config.toml
vocab_size = 2048
hidden_act = "gelu"
norm = "layernorm"
qk_norm = false
lr_head = 0.00843
schedule = "cos"
final_lr_fraction = 0.1
Each number is 128 + 32 x the weight over its row's rms, rounded and kept within 0 to 255. Layers, rows and columns count from 0. The size above them is the row's rms in percent of the matrix's.

# layer 2 MLP down (transposed), 640x160, rms 0.213, rows 341-362, columns 0-159
size [102 113  98  90  96 107  97  99  99  87 101  98  94  96 108  97 107 103 103 107  86 101]
[[ 73 175 113 129 121 128 166  41 135 125 144 142  95 190 106 102 137 152 132 128  93 172 120 109 174 128  93 100 196 155  87 169 130  61  78 164 118 157  70 161  81  83  89 178 103 172 118 107 163 131 127 155 116 152 152 117 133 137 174 147 154 199  75 100 201 131  96 132 147 124  84  73 126  88 137 113 156 178  96 179  64 129  83 124 108 104  79 120 100 132  87 135 134 150 120 144 157 129 186  92 148 203 122 111 144 120 147 134 135  96  78 177 132 136 109 141 155 159 153  98 159 157 121  88 101 124  87 133  95 109 150 159 184 122 163 138 185 174 141 130 105 119 143 105 144 117 160 144 137 181 130 110 125  80 167 137 143 109 143 136]
 [ 71 134 135 142 120 179 108 124 124 149 120 188 108 105 123 186 130 147 132 119 110  98 112 149 104 226 123 202 131 161  76  86 153 160 134 100 113 100 149 132  87 142  75 125  92 166  75 119 131 128 125 117 100 125  72 108 202 114 141 162 143 189 153 153 143 162 156 149  94  69 130 189 128 109 168 174  82 171 131 162  82 138  86 134  55 141 158 180 129 144 109 161  88 150  76 121 101 178  83 159  98 127 107 126 105 133  95 115 123 154 181 111 107 107 122  94 132 131 170 149 118 131  88 142 144 149 112  99 120 101 103 123  97 134  94 142 164 132 121  84 101 140 118  30  97 141 134 153 129 153 133  82 154 121 187 140 172 127 178 177]
 [120 132 100 141 167 128 152 149 164 159 125 117 128 160  93 144  54 137 173 136  96 164  95 136 174  94  87 119  99 114  80 172 112 133 141 129  84  61 133 134 158 121 162 115 119 127 128 110 107 120  95  75 121 200 215 124  82 147 192 109 174 157 118  98 174 139 134 130 126 147 120 134 117 139 161  78 105  90 210 152  29 153 134  63 164  71 118 150 157  79 141 142 123  92 127 132 117 124 109 183  96 162 109 116 161 134 173  99 115 127 120 151 169  55 126 117 122 178 204 162 115 141 192 183 101 135 150 143 172 106 101 116 105 146 102 142 157 117 117 119 133 138 125 159 167 133 136 119 123 134 116 123 105 132 142  69 182 148 152 170]
 [154 134 202  94  88  88 142 108  95 167 103 114 107 118 205 157 118 139  87 128 104 104  87 143 194 139 111 181 130  92 171 173 101  71 139  68 123 149 134 116 131 138 131  88 124 155 116 146 111 127  86 136  90  37 113 134 117 161 177 149 115 162 158 124 111 114 163 115 175 117  91 152 137 168  91 154 126 134 116  94  68 155 133  82 117 163 122 138 139 111 125 136 160 117 108 143 111 178  61 147 105 163  95 129 104 137 177 135 127 147 120 104 144  99 158 123  54 110  99 147 107 128 154  88 126 107 167 158 129 200 123 111  82 218 160 151 143 133 174  77  83 148 140 160 112  94  63 158  74 141 106 118 128  97 167 165  94 179 144 145]
 [129  91  75 105 160 213 145 156 176 199 139 107 124  95  66 134 130  85 119 150 109 142  93 149 126 174 139 123 115 133 141 197 173 195 174 132  78  82  84 137  97 111 165 113 158 129 181  92 157  66 142 157 163 130 100 183 112 103  93 150 110 108 119 158 127 114  98  87  89 136 114 118 113 104 114 132 111  92  72 159 139 118 158 159 109  60 120 109 161 154 134  75 126 134 157 130  79  95  91 194  96 134 153 123 114 133 135 138 166 102 161 143 177 134  70 156  96  88 155 145  93 107 139 101 163 160 190 140  79 213 120 148  99 128 163 136 162  91 145 144 118 148 114 151 139 156  81 149 124 143 144  97 107 119 111 169 175  90 117 159]
 [111 169  92 137 122 191 145 134 110 165 101 137 174 111 122 145 122 132  99  80 154 160 157 132 147 186 133 140  62  69 131 186 149 122 119 158 112 148  67 130 122 135 151 195 155  70 152 161 160 143 109 133 181 120 148 174  95 161 159 155 139 101  71 114 113 172 140 114 128 128  90 125 102  96 110 141 154 161 108  39 104  89  83 172 137 179 135 145 150 152 123 138 138 140  69 129 105  90 115 127 146  95  78  80 121 116 156 118 152 121 149 122  98 163 133  80 117 192  95 133 103 106 181  64 136 147  93 104 154 203 107 125 115 180 133 157 119 121  75 166  87  73 116 123 118 101 177  93 130 126 179 173 158 164 155 185 115  82 124 141]
 [130 160 162 176 108  90  88 122 142 114  61 139 168  69 170 120  92  90 131 169 104  68 138 212 109 155  86 146 112 140 143 146 122 127  97 143 131 117  88 163 103 143 130 131  96 142 116 173  62 154 109 133 129 116 134 106 127 139  93 131 135 180 169 145 123 182 170 116  81  84  84 151 138 151  73 178 110 138 126 176 144 134 141  98 152  87 155 114 159 112 149 117 163  60 114  85 167 187  94 158 119 128 156 142 129 133 127 110 102  85  75 162 118 126 131 144  78 168 126 138 117 165 198 148 105 129 100 139 103 168 114 144  67 101 101 113 163 103 185  85 174  88 113 166  97 129 129 154  97 112  65 138 205 189 148 160 159 129 174 133]
 [ 94 138 118 159 164 135 200 105 151 113 128  95 126  94 154 177 126 140 118 159 102 138 148 134 103 103 101 166 118 135 134 144  99  96 145 105 125  44 112 119 106 115 173 141 102 120 118 137  98 143 130 149 132 114 189 101 154 221 151 105 169 118 124 137 165 121 122 173 178  93 157  95 167 207 177 191 153 166 128  92 166  87  74 159 198 174 165 102  85 136 135 157 143  77 121 178 133  74 107 143 105 125 137 124 155 144 109 156 124 106 147 104 153 150 117 112 114 168 140 220  64 126  68 137 128 136 129 109 169  97 143  98 107  78 131 112 124  98 180 103 135 151 118 118  87 124  63  62 121  76 159 146 123 160 143 121  78 150 112 130]
 [100 113 155 155 122 144 148 127  72 113 129  66 144 120 114 156  71 108  91 196 137  57  94 132 106 173 129 144 129  69  95 107 150 210 144 126 130 145 226  92  87 169 121 104 166 109  95 151 161 159  86 162  85 177 131 148 124 150 191  89 115 182 164 148 104 105 149  94 132 110 144 135 124 167 174 152 108 137 143 133 154 124  77  60  54 114 136 143 115 134  97 149  89 116 130 119 136 137 114 155 104 129 102 141 126  76 124 131 151 131 125 124 142  64 117 132  97 173 151 156 128 157 167 157 167 101 125 125 173 137  68  96 149 156 125 143 111 119 127 123  64 197 126 127 162 183 100 184 176 149 168 166 127 152 106  91 105 135 120 171]
 [114 133 125  69 109 178 115 117 110 134 196  83 118 136 127 152 132 118 115 135 152 116 134 142 215 129 129  88 120 175  96 120 160  98 124 101 103 164 148 139 173 112 160 129 108 121 135 179 101 152 112 137 162 131 194  86 124 118 115 145 162 131 144 221 133 112 113  83 132  93  77 115 134  95  58 139  66 127  96 161 197  88 127 102 200 103  92 128 176 136 116 114 141 103  66 156 111 151 145 113 128 116  80 151 121 130 119 125 130  89 125 164 160 129 146  68 165  95 159  93 139 135 166  74 177 121  55  88 135 137 140 150 163  47 205  82 130 163 145 103 137 118 188 134 142 143 108 126  87 132 126 153 165 152 146  76 110 137  89 122]
 [133 115 142 104 169  56 110 135 104 176  89  77  68 106 104  97  85 107 151 134 144 117 125 122  62 190 122 145  89 148  98 120 137 121 102 126 124 172 112 115 142 104 146  86 133 147  72 134 167 117 137 185 115 118  50  84 108 157 113  88 134 147 154 132  89 166  87  90 129 114  34 128 136 196 128 137 144 167 103  79 108 123 160 151 128  98 137 120  60 133  84 100 127 142 140 126 135 136  89 116 165 180 141 148 148 169 104 187 104 136 203 127 112 130 161 118 156 168 155  95 146  78  41 133 143  90 145 168 143 112 106 129 139 119 155 116 129 117 161 100 130 136 142 144 103 111 140 157 187 157 123 100 198 114 142 122  87  80  49 152]
 [ 89 154  94  95 149 112 156 106 100 188 160 117 142 142 112 124 117 149 120 105 167  79 173  69 139 147 141  59 141 130 133 130 147  69 131 127 119 161 158  83 100 149  55 110 163  52 172 144  71 172 105 129 121 130  83  98 144 155  93 131 182 144 181 158  85 130  92 123 120 133 124 125 145 122 208 146 125  67 151 127  97 115 167 103 119 105 136 136 152  76 106 155 139 129 166  90 205  89 195 149 103  78  81 110 136 156 143 131 151 164 150 127 155  86 171 190  56 111  89  98 164 103 128 112 178 142 131 130 123 124 131 140  97  97  98 132  76 158 173 152 170  56 104 129 110 102 129 116 120 154 130 111 148  91  78 102 143 107 139 116]
 [118 181 118 118 122 133 109 160 116 135 125 118 123 115 159  95 158  73 157 101 102 165 132 121 134 154 153  47 129 162 130 122  84  70 114 149 138 140 148 132  73 119 145 134 157 107 120 177 186 101 113 108 133 134 188 152 137 133 118 102  79 149  85 130 187 125 180 126 113 169 186  97 130 124 124 135  89 187 187 134 135  91 118 105 105 181 104 153  92 143  89 139  95  96 110 121 100 125 133  89 144 120 136 131 133 153 108  70 164  73  93 174 138  93 111  86  65  88  18 140 102 195  84 146 200 119 165 151  94 121  98 156 110 147  98 106  79 170 161 126  87 135  95 143  90 187 146 161 113 136 154 125 140 118 106 158 121  72 100 167]
 [153  84  88 139 116 111 137 101 129 106 129 140 145 124 161 124 110  86 120 111 183 175  36 111 147 175 114 104  89 162  92 101 124 125  99 180 152 162 127  98 151 110 144  92 210 121 132 141 123 149 170 168 132 114 165  80 146 129 158  81 135 159  86 105 161 124 151 104  87 187 155 139 169 157 119 109 129 134 180 166  97 101 119 152 145 162 107 119 132 133 160 124 161 183 163 101 147 115 145 202 132 142  78  75  99 133  93 123 103 155 164  70 180  40 237 149 138 193 102 135 135 131 145  81  83 139 123 160  95 140  70 159  89 134 126 152 100  98  75  71 143 151 117 106 152 129  99 137 147 137 143 119 134 141 125 154 163 142 139 143]
 [119 130  97 144 177 151  91  74 184 142  75 157 159 100 115 102 108 136 137 147 103 141 172 115 223  83 118 149 176 122 119 143 179 130 123  92 168 155  51 128 153  99  96 185 112  83 101 127 224 144 128 185 147 166  75 126 151 107 189 140  96 111  91 165 129 106 145  88 143 148 101 125  94 120 130 125 200 129 155 149 159 117 153 120  90 122  99 187 177 156 122 159  98 117  93 111  77 113  55 111 164 120 152 112 111 162  97 132 130 151 122 106 111  95 113 106 121 142 129 159  99 123  94 193  68 100 115  98 159 149 114 111 139 149 119 129 100 153  77 150  98 114 182 163 135  92 110 145 162 129 127  76  97  96 103 116  89 147 126 184]
 [ 76  97  92 179 130 169 143  99 199 175 101  37 141 117 119 117 118 113 143 163 166 171 142 127 154  94  73 123 125 121 190 133 127 146 167 102 124  94 111  82 168 131 120  82 158 156 182 148 108 161 144 156 219 145 123 111  92 116 140 137 112 129 109 131 129 101 131  75  78 150 148 106  90 131 145 120 135  76 148 107 139  51 171 136 148 131  68 133 143 116  85 172  90  91 118  95 122  67 138 132 190  55  64  68 138 141 140 100 101 145  62 110  94 102  91 130 109 176 111 113 171 134 119 128  83 130 109 141 112 138  86 161 166  96  83 119 105 129 123 133 125 129 137  77 132  83 148 140 121 101 123 120  99 140 110 125  73 122 152  72]
 [ 83  89 109 166 118  93  83 107  89 108 223 141  42 140 174 114 126 186 188  73  66 121 151 121 171 115 151  65 142 176  75 104 129 105 102 113 150 139 140  92  86 152  94 165 141 192 125  99 170  79 117 139 139 118 180 159 123 157 125  74  98 178 158 142 108 155 164  89  90 125 155 108 102 173 115 102 141 131 159  98 149 107 123 114 160 164 144 150  83 164 105 127 180 117  75 137 143  82 150  92 129  84 147  94 165 137 151 130 105 115 157 158 171 156 134 142 131 139 100 128 169 110 144 153 156 121 109 171  87 164 116 122 111 147 140 189  97 135 161 169 106 132  96 179 150 120 127  79 118 115  94 128 199 157 125 146 161 130  98 151]
 [130 181 108  72  95 144 124 130 107 111 101  95 166 155 121 177 131  75 142 103 146 161 123 142 104 165  63 165 137 110 146  87 136 104 112 198 185 127 142 168 100 156  87 166 199 146 181  72 169 104 135 126 132 128  79 146  84 146 153 144 176 127  83 100 190 145 145  71 104 122 141 115 202 149 107 138 107  99 122 161 118 162  94 138 151 155 145 100 166 133 106 162 118 145 154 151 184 142 152 156 176 157  90 117 117 133 148  90 131  87 123 140 153 141 112 117 111 130  98  99 167 117 189 171 204 147 145 208 106 158 164 148 115  95 150 154 144 177 134 110 186 140  72 140 118 133 111 145 142 113  92 152 159 109 118 169 166 159 180  67]
 [ 76  57 115 156 108  46 127  97 151  91 176 160 142  86 122 111 107 121  72  96 176 177 165 103 142  89 121 149 106 107 187 144 145 136 187 116 122 119 182  87 147 152 104 129 153 114 170 120 112 144 162 135 100  86 148 111 171 146 108 161 120 134 149 104 123 103  70 172  97 136  86 107 136 137 111  77 130 106 128 105 152 102 146 174  83  83 118 100 141 151 116  91 138  97 100 127 202 156 114 177 144 153 117  97 104 154 107 169 114 122 128 182  98 125 167 105 131 140 142  94 140 141 186 115 110 138 111 109 156 165 175 106 141 115 125 123 143 106 132 181 161 108 138 161  73   1 168  98  87 124 125 108 199 120 127 116 112 190  92 150]
 [109 148 173 179 144 157 165 106 111 132 180 142 162 140 196  64  98  99  76 140 154 172 129 145  80 119 127 162 154 136 153 180 139 169  73 131 175 132  72 186 149 151 137 134 169  94 156 119 106 149  59 107 128 113 109 164 170 119  74 130 149 123 140 142 149 130 169 153 150 158 130 140 153  96 110 166  69 118 176 132 112 120 122 207 141 127 108 147 135 165 147 113 129  81 152 106 123 107 114 177 106 107 161 173 125 156  52 106 179 117  73 102 101 154 174 103  90 117  94 125 131 115 156 167  92 149 162 154 151 110 169 164 144 176 155 142 113  97  65 138 126  70 151 119 154 175 133 164 149 167 145 135 194 155 180 116  93 145 160  89]
 [ 97 113  93 160 122 140  91 146 150 132  97  99 124  99 135 103 152 127 130  79 139 113 116 124  71  97 133 154  64 114 110 137 123  65  43 106 156 147  73 137 112 129 175 166 176 144 120  90 145 179 142 106 132 117 116 101 152 164 154 139 168  70 143 145  71 122 113  98  70  42 125 175 156 166 148 107 143 132 108 103 100 112 164 106 102 137 124 140 115 121  75 227 100 130 132 113  83  62 168 180 151 140 170 123 105  79 110 137 139 153 198 140 104  72 165 205 119 127 108  98 131  99 133 166 135 141 118 176 120  95  77  88 151 172  73 107 145 140 120 126 154  95 172 143 112 113 105 115 158 143  92 119 127  97 119  85 106 122 133 184]
 [116 170 115 109 100 149 147 110  71 161 124 152 121 123 151 123 181 146 130 137  95 125 165 179 114 166 107 157 166  84  89 128 138 102 147 131  97 135 114 127 134 129 164 116 172 159 154 106 178  96  85 132 201  85 118 118  97 142 179 105 132  90 184 119 114 152 177 156 136  69  97  85 128 153 100 125 129 159  83 108 170  40  70  95 110 101 112 130 184 100 137 135  81 129 132 137 105 125 138 124  88 122 147 144 170 151 136 145 143 139 116 181 117 149 124 101 146 108 123 111 116 108 101 106 149  91  90  94 182  99 168 134  93  95  52 100 135 152 194 112 127  97 235 116 114 111 128 147 158 136  49  71 154  64 103 174 114 124 178 119]]
# layer 2 MLP up, 640x160, rms 0.234, rows 342-362, columns 0-159
size [ 99  99  95  93 105  99  96  97  87 107 100 100 102 106 100 104 100 103 105  88 106]
[[137 118  96 124 151 136  95 147 102 157 119  71 204 121 128  90 146 166 144 127 112 147 116 108 127 106  94  93 102  76 136 192  91 112 151 148 155 188 116 122 135 130 104 158 143 142 123 136 120  96 137 158 118 125 161 101 104 151 131 122  99 116 153  86 114 118  61 121 137 104 150 141 141 133 193 195 101 147 120 191 133 120 114  94 161 129 122  81  67 127 106  94 167 177 107 118 135  43  89 122 102  63  77 150 103  83 162 127  84 163 119 157 141 155 157 165 191 115 163 129 192 102 132 123 102 147  87 147 171 162 165 127 131 164 115 154 156 164 187 171 138 157 169 101 219 112 120 128 144 134 132  82 101 109  65 127  96  79  98 191]
 [115 138 133 109 135 124 158 164  79 137 161 145 122 101  78 107 169 115 130 115 182 118 137  95 112 179 156 118 133 130 140  96 127  58 105 146 144 174 130 185 152 137 179 138 139  81 184  71 152 146 198 168 173  85  81 125 159  98  89 112 138 147 168 144  98  88 147 114  97 120 119 114 161 117 118 152 152 131 121 186 193  90 169 159 186 131 124 117 114 176  92 107 112 163  96 143 150  70 168  93 100  93 123 155  59 117  93 117 135 148 161  78 180 151 108 102 123  93  98 103 168 176  89 122 101 146 113 156  87 178 154 119 119  84  99  88 126  93 140 186 137 130 110  88 119  85  69  91  97 130 156  92 124 152  81 153  72 165 114 167]
 [145 159  79 124  93 161 105 132 113  67 102 160 178 102  38  76  95 118 168 167 140 127  64 124  73 105 175  27 172 129 132 114  83 180 118 158 143  99 134 147 126  97 133 126 164 119 198  48 151 119 143 103 202 200 138 138 112 139  79 103 102 109 177 118 160 161 102 153  67 142 170 153 166 112 153 150 123 113 118 145 131 145 109 152 149  83 189 119 147 177 155 129 109 105 125 160 121 137 165 116 142 128 130 104 138 150  74 115 123 112 147 146 121 148  60 184 133 121 109 100 127 125 130 117  93  82 128 121 127 105 129 140 125  66 130  67 120 132  46 158 183 101 137 127 145 150 138 104 134 122 148 148 155 127 141 131 152 130 144  99]
 [144 195 167 140 102  68 120  94 154 117 122 180 155 168 191 201  76 130 100  87 136 131 137 108  98  83 124 105 157 126 114  86  89  72  83 133 163 153 140  92 200 119 110 167 174 126 190 116  98  70 159 132 127 110 166 125 156 163 131  90 125 113 168 162  90 125 160 159  99 105 111 147 174 138 158 109 125 140 173 119 100 133 132 133 178 147 172  79 113  98 174 190  82  87  96 162 202 167 153 125 142 104 106 133 155 109 170 146  99 155  76 146  61 131 156 137 126 147 106 100 137 184 148 131 139 121  73 141 185  75 118 101 181 109 117  98 147 129 127 104 113 134 140 143  96  98 183 119 104 118 131 172 148 125 146 145  88 174 121 110]
 [ 98 149 124 158 159 131 161  79  95 150 184 129  66 137 144  98 115 147 156 194 120  92 165 100 133 128 185 149 160 187 125  85 149  90 145 102 116 163 199 159 121 107 113  98 158 176 139  63 114 114 140 161  83 151 117  98 144 119 137 118 150  93 141 125 129 112 129 171 145 120 103 133 168 173 184 115 155 104 140 206 146 143 172 102 131  53  71  89 112 127 134 146 138 164 132 196 110 169 203 131 142 134 143 116 156 108 111 124  96 134 151 144 178 106 108 159 151  89 113 116 160 148 138 160 131 183 152 153  97 160 117 110 158 112 142  80 126 156 160  58 117 198 124 178 139  93  88 168  94 139 106 110 107 110 114 116 155 215 102 158]
 [163 116  64 113 201 161 163 148 122 109 201 113 140 121  75 110 152 207 112 111 136 164 103  89 170  62 125 105 128 130 150  75  90 140  99 110 185 151 103  90 151 137 132 166 153 114 153 129 155 116 127 146 117  98 138 165 167 122 196 108  95 103 172 171 116  95  98 125 145 124 154 123 104  81 185 147  62 139 100  81 147 112 137 110  72 133  85 120  95 138  95 140  90 157 141  98 129  57 166 138 144 165 129 150  89  64 162 156 124 126 175 115 112 139 150 112 190  99 117  98 186 114  95 167 153 111 164 125 121 129 199 159 107 126 126 155 115 156  56 181 123 160  95 119 120 198 140  98 129 153 116 118 111  83 152 128 126 149 116 104]
 [153  98 115 100 109 156 146 213  88 156 125 170 137 165 135 139 102 130 126 118 172  96  94 153 138 138 134 100  99 143 144 149 172 207 117 149  87 145  96  93 184 185 144 142 137 173 144 132 161 111 140 115  84 118 182 148  73 106 154  80 101 144 118 116 130 118 124 122 124 128 126 119 107 108  95  83 138 143 154 173  55 151 207  88 110  90  81 129 169 132 147  96 109 154 126  97 156 138 106  78 139 152 111 104 178 138 160  93 127 193 129 187 118 132 138 111 179  91 129  98 159  95 137 173 188 118  85 126 104 139  79 180 137 103  84 121 159 188 115 152 101  99  97 131 145 149 211 185 100 170 118 102 153 120  94 103 200 114 116 110]
 [153 153  99 109 152 155 139 147 153 144 154 192 119 139 167 114 145 170 165  84 147 180 162  76 191 108  84 135 102 163 155 156 143  76 125 124 110 149  45 178 141 102 113 107 101 145 138 115  88  81 145 124 130  96 141 134 127 108 115 174  99 106 134 137 188 159 106 157 119 149 119 100 129  83  83 132 139  85  97 111 136 121 146 219 213 127 117 109 100 155 151 112 162 124 137 136 129 171 120 141 174 153 156 117 129 167 112  95 127 156 124 107 124 185 149 129 144  79 143 138 133 106  96 170 109 172 157 128  24 129 182 164 141  76 118 148 115 157 129 139 189  79 132 185  71 126 120 141  90 113 118  63 126 141  95 168 178  88 143  90]
 [101 131 108 158 139  61 150 110 139 171  72 108 123 109 109 140 190 145 101 130 139 142 135 139  64 131 136 149 139 131 154 139  83 101  93 134 133 126 180 142 121 128 135 146 128 161 145 124  90 137 160  93 160  34  95 131 160 104 162 102  90 121 124  89 129 148 143 124 113 189 107 122 188 130 154  45 193 155 123  81 140 186 125 159  64 104 186 167 130 105 184 149 129 174 192 135 143 115 175 172 156 138 122  85 168  95  65 145  87 134 132 161  95 161 124 120  94 142 117 138  97 147 120 102 118 163 164 147 212 138 157 155 149 188 145 168  96  89 100 157 126 116  38 112 150 109 111 136 163 120 112 125 120  86 167 148 129 139 163 107]
 [ 91 129 128 130 126 209 126 100 119  63 137 168 185 166 133 168 180 121 109 112 122 108 115 116 148  57 101 120 168 132 143 164 116 115 148 146 103 131 133 108 139 139  62 168 140  86 152  89 135 153  98 128  85 114 121 158  97 137 117 182  95 135  99  86 165 111 149 156 150 203 172  62 119  24 134 109  94 110 147 150 146 153 108 135 159 132 162 128 165 149 132 166 111 171 108  97 166  95 146 122  94  60  96 167 107 125 140 111 187 156  78 103 112 153 128  78 101  81 175 173 133 122 177 151 146 156 113 113  69 147 198 118  90 158 121 164 143 143  94 122 112 161 114 106 124 134 173  96  79 104 139  93  90 122 119 102 165 131 181  98]
 [165 146 141 156 121 179 125 136 188 133 128 131  61 149 171 147 169 132  61  80 113 145 145 147 125 120  91 177 144 126 106 104  86 155 150 168 115 118 112 185 115 115 153 165  84 137 140 117 164  56 166 136 185 134 141 145  79  89 183 127  54 121 115 128 148 136 137 136  98 147 111 118 178 199  84 141 143 147 163 141 133 131 159 110 161 158 107 127 106 210 152 140  92 157  89 173  72 169 136 131 212 142 182 132 153 144 115 179 138 130  78 104 170 121 109 142 168 126 163 130  90 120 134 162  80 106 112 104 118 117 124 132 174 133 189 113 223 161 124 160 113 158 187 111 152 137 139 138 132  79 141 115 182 136 112 105 100 126 110 141]
 [148  75 144 125 101 143 105 150 147 116 124 132 137  59  92 136 132 139 125 146 154  74 113 178 152 110 131 163 123 103  68  85 109 204 134 138 108 158 141 102 164 184 113 136  31 132 122 110 133 185 103  81  71 151 110 118 165  88 144 101 144 171 127 132  98 128 116 123 148 154 117 126 160 103 124 137 109  79 114 133 110 136  96 127 129  61 151 139 112 151 186 113 105 102 130 131  97 137 121 123 107 113 106 165  69 161  88 151  60 145 175 151 127 135 182 135 120 200 131 106 114 104 111 156 162 136 155 109 113 194 191 131 144  64 190 140  92 120  96  90  95 154  75 114 110 149 115 150  99  83  54  88 130 145 108  94 162  92  61  89]
 [134 165 140 117 113 164 159 130 154 153 115 123  79  88 139 103 134 189 129 127  87 112 190 154  94  98  92 197 155  85 111 177 150 114 135 104 133 136  93 175 123 129 126 142  89 130 125  71  99 141  89 136 117 106 121 102 130 112  72 146 149 123 137 117 134 137 148 102 231 121 122  92 126 125 139 132 138 180 106 123 194 193 171 153 151  70 129 140  79 186 133 109 153 158 142 164 133 107 128 123 131 117 198 135 161  95 207 117 148 162 100 192  98 188  51 138 109 122 153 145 175 105 139 142 146  91 107 100 112 114 194 132 151 108  84 143 125 207 138 214 119 143 122 119 138 174 165 104 111 105 102 113 151 110 127  74 107 110 119 132]
 [131  32  89 127 143  58 190 175  75  77 155 115 156 125 150 141  95 105 130 142 127 120 115  85  83 155  85 135 155 123 115 117 102 102 186 114 109  89 167  83 127 131 136 100 123  90 104  84  57 135 148 121 138  62 183 115 126 125 144 107 148 111 148 126 157 128 149 192 140 122 130 111 159 150 175  99  90 171 113  82 145 132 129 118 156  91 110 100 121 145  63  70 143  91 135 122 125 156 129 171 127  85  96 148 157  91 110  93 150  66 144 145 184 128 145 171 151 106 213 118 145 166 213  75 133 101  89 145 112 141  78 106  93 134 100 165 114 112 144  97 144 151  75 113 120 148 143 108  82 116 173 115 105 133 139 164  95 126 136 164]
 [168 168 146  90 126 168 178 157 108 106 117 148 115 142 191 151 147 108  98  63 114 100 171 146 169 183 181  92 135 158 127 153 136 126 108 126 194 139 157 166 112 151 174 175 135 115  92 137 211 146 123 109 151 170 160 181 207 133  99  98 134 136 166 159 155 172 132 141 178 135 112 104 192 148 133 121 197 183 119  95 147 161  89 152 103 141 181 165 124 130 152 125 162 142 122 146 113 149 111 128 119 168 156 111  79 131 108 156 126 133 169 172 114 138 190  94 144  57 100 119 107 155 114 157  68 107 132 108  91 163 161 101  71 173 176 164 145 148 136  77 158 112 113  99 158 103 140 122  74 126 136 132 148  92 153 108 186 103 135 113]
 [163 171 102 128 158 180 184 145 145 148 123  63 152  93 108 126 154  71 105 133 186 127 115 141  86 151 116 178 116 123 127 130 143 157 164 137 121 106 174 209 165 190 124 109  85  63 129 137 165 186 160 167 171 148  90 122 123 103 156 150 156 113 138  98  80 126 144 135 131 132 113 135 146  55 157 120 115 144  95 112 177 163 138 150 139 118 106 139 150  83 176 148  87 106 157 124  95 181 153  90  97 159 104  98 111 118 109 121 191 104 147  67  72 106 112 110 154 111 161  98  69 161 104 138  93 133 128 157 165  91 118 126 107 141 103  61 205 139  59 102  97 136 153  96 125 104  77 157 119 115 149 126  79  67 153 144 137  97 164 142]
 [138  58 100 151  98 121 175 130 116 116  51 114 107 153  98 162 102  98 145 132  91 151 154 146 178 102  72  98 140  65 155 145 137 137  92 120 196 137 142  39 138 161 165 147 109 116 147 148 117 148 143  94 130  69 159 210 162 130  94 115 148 102 128 118 115  94 159  80 162 211 156 118 113 116 130  80 167 135 126 147  72 169 118  69 131 145 126 196 117 113 153 144 148 147 177 157  86 170 127 126 114  85 129 151 124 113  88 135 167 122  82 100 167  81 133  92 182 129 116 138  81 163 170 119 108 152 131 104 143 124 147 151 125 182 113 133 167 143 196 173 111 132 150 120 164 118 128 123 111 151 135 193  74  99 112  90  85 147 132 112]
 [163 178 130  95 136 240 122 163 102 176  89 128 134 153  97 122 144 145 154 115 146  86 101 186  85 116  64 141 130 160 129 138  91  99 150 144 130 141  93 177 115 126 149 130 132 106  47 142 147 162  98 119 178 186 109 137 172  62 173 124 151 141 126 108 118 172 147 131 168 193 171 121 125 153 122 144 157 208 156 127 167 120 139 117 122 112 135 176 156 116 150 108 124 128 142 147 128 114 125 115  85  96 153 127  93 113 179 156 135 147 137  95  58  63  64 115 128 127 162 115 134 124 112 144 176 146 165 151  94  63 117  66 128 198 134 171 142 155 158 121 133 126 153 127  87 144 112 116 156 107 111 100 137 113 116 118 128  55 124  50]
 [148 101 130  99  98 126  57 150 112 137  54 158 100 131  79 212  79 165 160 168  89 125  71 113 122  66 116 128 125 147 108 176 127 118 141 100 115 144  70  89 146 150 119 126  99 174 121 131  93 105 140 161  87 160 144 109  91 132 174 107 138 134 120 106 128 182 155  43  94 152 163 153  62 171 102 138 159 152 114 185 165 113 122  69 151 122  82 136 120 150 145 178 184 166 140 158  78 138 111  97 134 119  82 141 119 114 173 129  99 108 172 119 182 177  98  94 128 179 144 176 119 194 107 106 157 118 111 129 116 140  78 167 145 114 114  85 101 133 109 113 169 128 133  99 112 163 114 102 147  58 157  98  99  97 116 132 113  83 126 143]
 [148 200 152  76  89 145 150  92  89 122  70 125 160 136 133 143  82  81 130 144  68 134 135 120 160 141 121 110 153 126 147 186 126 115 187 153 110 126 148 158 121 148  84 119  66 134 131 159 112  63  99  93 144 157 115 166  94  95  94 148 126 120 100  88 155 158 143 108 116 194 127  92 110 109 117 135 117 150 123 166 181 141 118 129 147  80 142  94 140 157 164  76 181 107  67 136 154 158  57  53 115 134 115 120 123 181 131 144  92  90  80 146 133 108 108  79 124 125 121 152 126 190 109 139 168 141 137  66  81 203 166 157  92  98 198 154 100  92  95 114  87 136 127 127 117 158 118 169  76  80 164 105 112 128 128 127 143  96 120  75]
 [ 99 113 151 110 149 160 174 123 212 117  95  95 104 121 139 136 148 107 110 146 186 162 122  98 125 132 140 161  60 185  99 146 101 167 161 147 149 115 124 107 165 142 125 145 105 127 112 164  75 220 181 138  81 175 119 117 155 117 100 157 126 139 117 149 155 130 108  78 134 161 130 167 172 131 158 106 100  93 182 152 137 199 200 194 170  92 136 115 106 141  99 131 154 130 109 114 129 106 106 158 154 145 111 114  93 106 116 176 133  96 155  93 130 146 140 152 106 158 130 161 136 153 128 151  92 184 224 167  84 161  89 157 158 112 153 121 109 114 103 128 178 184  60 169 107 139 133 138  97  96 152 138 117 225 110 119 109 137 143 120]]